config.toml
head_dim = 32
vocab_size = 6654
norm_place = "pre"
positions = "rope"
init = "normal"
seq_len = 1024
doc_mask = true
dataset = "wikipedia_en"
Each number is 128 + 24 x the weight over its row's rms, rounded and kept within 0 to 255. Layers, rows and columns count from 0. Numbers have three digits each. The size before them is the row's rms in percent of the matrix's.

# layer 7 MLP up, 384x96, rms 0.134, rows 78-143, columns 48-95
091:156113098107197152098121120151154123162118109131127144117157102155143112119114120127113146104089109139161163133157124133113115124155178149121149
090:109087104113142114129126075148151104127118119143119111145141122119114129143111134123120099107119094143151138138154138134172154102145114109158152
108:156102103108134094129142150133092145097146121135103174135144091145157127139157136098150125136119112082120163117132129157112178164139058149129090
117:142106136108141155168175182119147147130150124121165139118108105139108156118118123090123131110125112134107160188134149135128126140141156127123132
105:160150122151110130091121146102111143158136148121156144170111129133122135148138096173132109139109136120143126141164130089054116179110158127094097
107:096143114169130149110126141097103126122124126124140088122123125179132179169128094075140117148136136160143127087107127121119133124094175080130129
083:085135104127097138149155169133186133102141126103125143101070140105129087134182114093121130155140103155100126096113146148090177131118172119113161
101:131151125124120126128137144150101120155093143134113131149098088101118156118109129108102151096104154131146148105098111182123151126066129150125172
076:126140162116143091124158159097128124166173147143095141148131140149128123119117117106100085162121115121115105138133127128160112124142108078140141
092:132117114095105146121134123148118151152123140100136141178107099133123138127121137090140161153130169105138180126124140128074186137137147120134118
093:133127119120142135109157151115125134190101157082121115122150175097134116116131125170112146111108130107117155166102149137118172134160118138120179
095:137105134113165129153150146166089142115126108136144118152142133077100132069134154109138108157156131106088150112101081132117123159119127133109101
095:081118095099151103150114096152114129122108127123102153112140156102131122142116124107136170108124151117149126090147150095161121163126104136118115
093:146091094103116114145140194127157134135136113095151134116135193154164095127149170134107088132160089106140138128139114140140119149115111137130098
089:133141160156108116099133109115109141131135113120095148189166114116127146176131092136142088075112097155167125120097156130142086147116152121174094
106:139106137155139156151119159167122148160092097131142116098126110107152120170187128117112118110113134103107141138104150089129075126143119154110145
071:092111121143107178101156111131175104133130099111105127130136104128157150081144121118122142122115145146100144109099145177079143100102154114122113
103:129140113125112153137139159171112126097141131157175151143098092105087108068166123159128160129111103127104130154114115170089105131104097142069133
091:101077133113162087150119133132123122116078066097130145099122155094126115174091143154077136112137129140159124128140129124118160149098133121091073
111:145155073126121102114129174136084147138159176121144133114149118148160115151099107124128138147099132099166146078117146159114106158140174162132133
095:094174107089147142115122140163112141127114151149184173128149168127088116136122158127095146149128103136142099091122151115118119127093125121138124
107:119092101134119118113173124140159113128085138097088129155167107115113155148130137101094130141162115118140102150121082125136138115145167125077102
105:117093146130156101100123166163127151150146124130138158126103148162122103187116095130056137128131135113109110107148155132122125135102119162153157
095:111142168120140153186133126145132119125149118128095120141158134163122110151136107155139156100145084115158124193136168109128137132115148083144105
076:137107106109134133089127114161140149089126118107144109089116084139165104160150135120104145185139141158108126130098109171126155111110116118145110
090:112087099097090124145156111143119130156172096124112118108138131151159139093153111147113114110104114137151196117148156174118157149122135110113175
118:081094083085141144147119107103099112106168104106139141119150151117109116158148150093099110131136105103133106096137127077114189139186165141151128
099:106136155119089159168132108155105156113140142142151156138103130095128118153132170101198134115136118103133081081162120102155130127117144151129161
079:137133110104105105106120171128155111146112098150122157127112124112142119162163156113076177140163144099138110100125104136126115159162154142148099
120:147148113118110118140114160134163173119099152126120113143113122121122131113150161125138132141160111112143133148144168118107128145117151195110071
082:093157135113110122105137131136128095139138098117124140129144142143173112117141133106191098117154139130121120149085155120129162102090123088113132
109:110139120118152136158105124084100141146154131125140097130112138145136119142138136148138133153131126185130110147170117129164170121113125095144114
100:173111089136112108141084122104143096157107082089157106127124135104168136128138128163113116162126141149070163166168147124149073173151102166132138
101:139097115108104141125109129096125125153097172110131124081168117144178132094116144120130128110100130083140112134133166118150144113154131138135122
094:092118118140126084130109153126163132174171132085157131136129129132156111153086130126066116112155122114140102178135134127181129129161126099139104
100:172086153132123127150121098091131111115093094133108152175120089123124101097116121149113110133149166125111101143146103126145117134139106109099127
103:099094148111179119128116102142127140143121117081125163104135122119150113146118090134074099153159158115134101158091096127114145096105129166124103
094:137131087090139149093101122144137102146152149149088104090122096158114103157105156102132131145088147160150117130146122145124114080181142149139089
079:158099145085132137127128137115127138138124129094133069115149131116134133081102121144086167136128105163125145108125130121132133151150135153131113
105:118135142176121154178101094152123161137106131119154129106102146124104123188144131138121130119104111176119133126106144107156145124112079108119085
103:090131125102121137129120116135096124111113125115113134152127146136113102114144155121172116130099137133115121104158117100122111128124102097124142
089:145134117097170146133156118104098126092132132108149133150082135116113096091146117108112123124091078128169136126129177165158189114127092120155155
112:159140121138113089136118130138166142096107122071164125138092134114128108094129130168122131129147142141101092131129159129102129137125192132105104
091:106188124133136133154164144112089177153117126147153074124120102181159130165129103150143116126150178113146118125146148120125124141104127152111125
118:128098107112097157118123161088136112118131084177141143126163108149152154124129121116122207154132145087130145068134134157125133128132119140126127
080:117076112125139169131130155133125082138194111116115123131121098151146142128118145174136152135119171115099076113128092156124107132111126141135122
100:111101141114161130108127140147127130100173118104105117090124110147107106166136140118092085090112132151112118106104105147142137189113141107161113
103:109159154108112102164103147149118161142122148124150130143111136133099123123110121080135143108147093085157140090067165126126135183101131137142089
091:132114123105159149093124096106083094153094146108131127131096156148123163134103135130118127166148119117159123108159174098124134122097095191124131
091:117104133118103126133139100142141117088167107092109129132101109129152096075110099089189083156108130124126112084070115101129105155132120172168122
101:124095112131105071135143062090133125104139132091123158168138134111195129140117157147093142131162163126135089107101122127131105087125142144135105
105:121149129112166094116117159110155146099144112143204124078143121163121122151132136088135115151143129137156143177141155160180127142125120119112143
112:124118129134122105144133115146160111095074107156107126083119123116105137108080128149151155187127146091115136125127163128157137098148109124120160
089:161140163146126132141077144144116080138110084115130142100114159163088138086147156099149167171158101125120129159093148134111152157121116139149120
100:106133117069108117159149114094133120097145081153124127143171126120119157098145139110149150149160136124136161083107100116163097166148122139141141
078:142086123167134125092085142159125142159085140134156128157080116117127176107129122122126121121076146125136132126141091154152142153108145166103107
101:077133128136092158146119096117116150104071078150157131126132125140144156165110154135127113169129113108191146138125172089132136131150116163145108
097:121141121162129128118176137148118126075108124119141131155110125169123133136091154136124165166127187144130098145124092095126104132118142121095125
100:106127125123162124122115126098179138113132141140115207195122120159134123108130128112137130162152099108148148134138128130123167145121084118130143
105:126136079112107136114097131105096099108091133122120120155099101103134170108119186149137131154135142124133171130123134119144139143105066144107098
091:062127121116126154102153123166125137084154126138158131119137125146138135145113151118156132155107117105164119099106134114102098155124147119167147
136:103116136138127109147150154143134179149126148087154139137114104072138147159162136127114111160138103139131131169147108146115146119118169116127151
110:167142121153124116129163162136132104130105104142111121151080093110106125140131154107139161114159134066157139163183130122135101139146135122096164
103:151162155115138123118150115145115128092105112161146164138100158141093134110123127178100139097164154112106122109162172101131139117082125110130101
089:155080078121192138157127123137177120134103132141145119141127141111115142161175078100125111130127142100145164107104125120147100187138141109126124
099:095116124139149137134109127092139134171134137112098116113112116181115139139116120149165084128090113112157131126169110132097108178121117172128129
# layer 7 MLP down (transposed), 384x96, rms 0.0801, rows 78-143, columns 48-95
099:151152127148114128166160089067058159101115149141155105129132164129122168079108133160167127141073099144125120112147131134107143165120112133109156
090:158141149165119097156182136120116122108105158124160098140142091152114148112129085127152136125131105111096133131150079135115123120130112151121078
103:087088129165135121106125110094127092131118148101108108126117123117165089125157134128116141139109115090112141124121124144128146142143137128147098
106:104120131065113120157124127133017127132147122149118145144103117141154139139121100090118128101123127110112082135072109101146132128135160110119095
115:141127098129124154141104167110090122139115144137096112089157095114118126135095138151135132088156077089156114139120152144160103115074105127104144
108:111096118130102127109137159079142115124138152150122148135160114080137105129116148124156113137109087115117137148130147113109102114144082098100134
079:130142136129153159137102107169100123123133123116101098160174130064115123114102103122115118114130127119126151190168166130114146141144141095132114
103:120152098119094149098126160122145195048129140157147120071108129092135124155121151120157112099142100127136181115128109147105145087111091109114128
098:117100132150131134112158163117136136125128100124142128094103082137090134148142160076166151157169101127143142122110148123124126115132122137148169
096:132078117163123137114154124103150119150127099124115143108097126142094099100133093112098143107135125142133136091137122111080133105132115117152128
118:086101138081138141114163118143190183139099133141181161139099114144151143093116118119143133146131172134115133108134191167127140126103142159108162
093:175145117114140142137119110137145099126120110144096161109087136112112116126137124129113149139116138149074139149157110142095080108150129098135176
112:116140120093097158114115098103138175129118132130126093147181143145102175146160143104103105131141148120109104155147138177113142100127125156154135
098:139125107135158101137129103091183118138132117095107129148128139154122110121093137131120141130132122158153162124138120152135039157141109144154162
105:112172144098148114119139128164156143168127165132151119111104123153128127139146119151105169159152104148164133131141137094124150114116141084153140
101:149136139122139155120126115183173151150126158111146129148181153108161087120136102097124106093148109134128135144169056090131140121095133112129151
130:146162135147155129132083115158234134110117177143158110121153101151105101121137162139129147151122108157143132127161133117127097133128112119108130
089:172130147158137146139134138131065088102084110123153131112139098101152165140137129156195082145101117128098120124119111145136127161157134110153137
099:156131139128134126135126100077085131117130113145146107125092107127146089100116133155104132071118167098119127121150135114117085141156104164140114
100:123096137092128131157095111120116115160107117162079087134096110106117134134095101063103141102136120138136126119156132102136174100166162096107097
101:120133145138122128136093105152185135155111160145121136170103076151140139151112121103105129124104155136150127108137120098130138107132123177137111
104:116127177140121114113126146155125157127138104148134115135133138121079139163129099159117133103091092079145148155078145119162140159131155108111100
073:136148122103125155113144125163103115129195105133148147148108131183098127106127118113120144104089121107150132112066141125153104158130173124110150
110:153091142129141136095101130149093133106154105122136146154096129130121060078145140131082110128139127145114121149103103117114114100118152105133126
096:118096150132152109140062128106190128133117104121146094149127122100123110132148134126123145106127148172105140142121142090103121143106141131173127
118:142130108161184180151152142113154157096106148145127124148145095117108150170101138119182161122104134180142120101117127103125166125080113170112108
125:094127108120139149146098158086106110128143122064101111150140117130099149176111157137085140110114130092105141152115085085109129100121138111135136
087:123149154118103145122142115165098155129129147156116146127108097145116142161113161150167077141101136112119066150153139138105122142126124166213111
083:103113172157117107112135119140063129109126122101132093133082121141121121140078132165119109146098148133137106086130117088148140161142139123127114
117:146145116137122095089159126136115125139141084114107176137120140124187130141104126177154110127146170152105101117114131086156154152105152094071127
102:062112132099173063131154111135176145140174144108126118092110158111105138139119130089142101151136135179128112103125134137118128121151155136110128
110:143176131134121130131111139103056088141095164137115136140127123147151109133115121130157139118104155133112129108149108138139173143110152100093161
116:143158114151174136138086086161135160127113150138121127110144140126169148124134113136120130108115159151185119132190163108079130113093119108143158
108:147097182164141122147131147098117107067139142134162144120131165126145080148150138159136132147124119106127086114118165117153163179121115112133065
092:114126162150188159103146154162123174158143118132112126120147133099129154149109099110129127118109134153136130147122090183151145157094133135123135
107:124104134086122129170137104167131164152121104147121141089151113118103108152102150152133150129124146133111111081119133098099071114152128089123130
091:094117098134107144165120140133061074158128119154116140129120135095118151143109138117133112088139152084121167128071132156144135146133133107103144
087:071127139153116119157096139157062127097065102120141130143171117157143129172142123153128092101104105132127129098144127158124140130163154102099129
081:065111130098141106130144144126124132131119123145119136112119110088147134130149131120137133133162143143132119151121127144098072146116109102176102
100:148146143134116152126147100141117144170165137130129123120107146132109096136153092098101129100152121104121143140135130118141111102093095102175123
097:102133139149175116143131149153061098137125140138132137148122151087144145110123092120109082157148119127129149131116139155143133127124149103105152
114:121131147148113129129131140134237094155104114136121136137130147136134097127118137124126182135139147141105167065147112181128160120159099150107134
128:130128099116135118081142108120127132126149116082133147141137097113103146129136094099094131136113139142156114134127180080133116122133219116126117
092:149202130139130146115132148121156142170132103163150125160127123137144116143141177120153164132090114110150176128071104139117124116120115142169153
108:130149110125167096156161073105171132147134141123083109153094144120130106134101109113163095115124150148111103112135137116126122141134128102123137
110:154183143097143106151129128124106161165125154193138157125129103132155088124122079134145124147114153128136173138175130098132136120123102142119147
096:132154151131080123116132091092134137111116123116151121131140107129118137106137078089113102096121155137119178153142168110132142122171128090118101
098:137150116097139105086093100089153116148157103108087089155116154139119102127128125130096110154123112104077161146127136172140188084123119116127143
101:093108124164133128158136145165084089132145128129152157143133110096138116137127143126143110102128163120171102111140121156126113160137149141102097
096:108143099135146183143125132139067124123093137109088122122133130149128162156079165134170128146093144112104133179170122127160143141104146144143114
101:158134163103143112135155177179118112151142115104123139103086183155155158143110133089105118123125099118116148115108132165099150124106155087167153
119:160144141152110130127147131124103137123143108104116146118103125124153179165132100142104129111110118155142128145131126116122147146081096118088126
090:085101124158132171147116172145100137127100086136121120136174137132122196125132086116151104133098145113119142095138155183148112116103149122161105
092:101134103099142133181131129143117175124170166105142147173159104127149120124103124096111108091157127162154133127114154115124134163145157115115088
094:136179134100112170129126140169133172155075113096143102102157128151110124135144127137155105136107123163120098123140135107119121119160095102101181
086:108100124135120169082108127145121151132103151143109102099169157141087107120132131127121092115159114111165123149116126165113114159097108147090160
111:133150095104123127131092060132150137157137111152116161124158096140125120104127128167138129055148140114163114124131147112135103138150112134187138
097:169119157148100120098145127130109101164137150123120129147103088110136129131126142165104119148144118092127135125155128143119155126138120117148141
113:143141087120129115155146162086214104127098107137113124119120142102139127113139142122136100190130144138131145099144114119108151092103079115112124
098:096153121142153124113146120112097150115150123138128089140116090134145094068149113088179095149144125104146137117155125121098153149157187148094119
083:146126160109096069137127111130107153121113130140159137130118108091131117094175123095149145152138136116108108138157149133137126127129150140121126
125:086090123127125121118143111143045095115165085124119175146106113091149166101122113086113079135127151111109138157119108149122123151099151076145141
096:160136103120096148124104124119116113164088161110103147163120133147104163128144094158142138125117157136126170143116109145125155078099154164106131
091:136088118146127121107115118161048108140097054091112174156111142085116122146118095105116096107102119126136135141108133112121120109118120131134122
113:150144152083131170119109184132111137122147136128140108133119100100115125107085082149134119108162087123139145084134157132114162129131132129096153
100:122158157125092139101167115101106156122128102143120128097136096133102134133104118115115151140104127093067146117145148134118162121146139146160140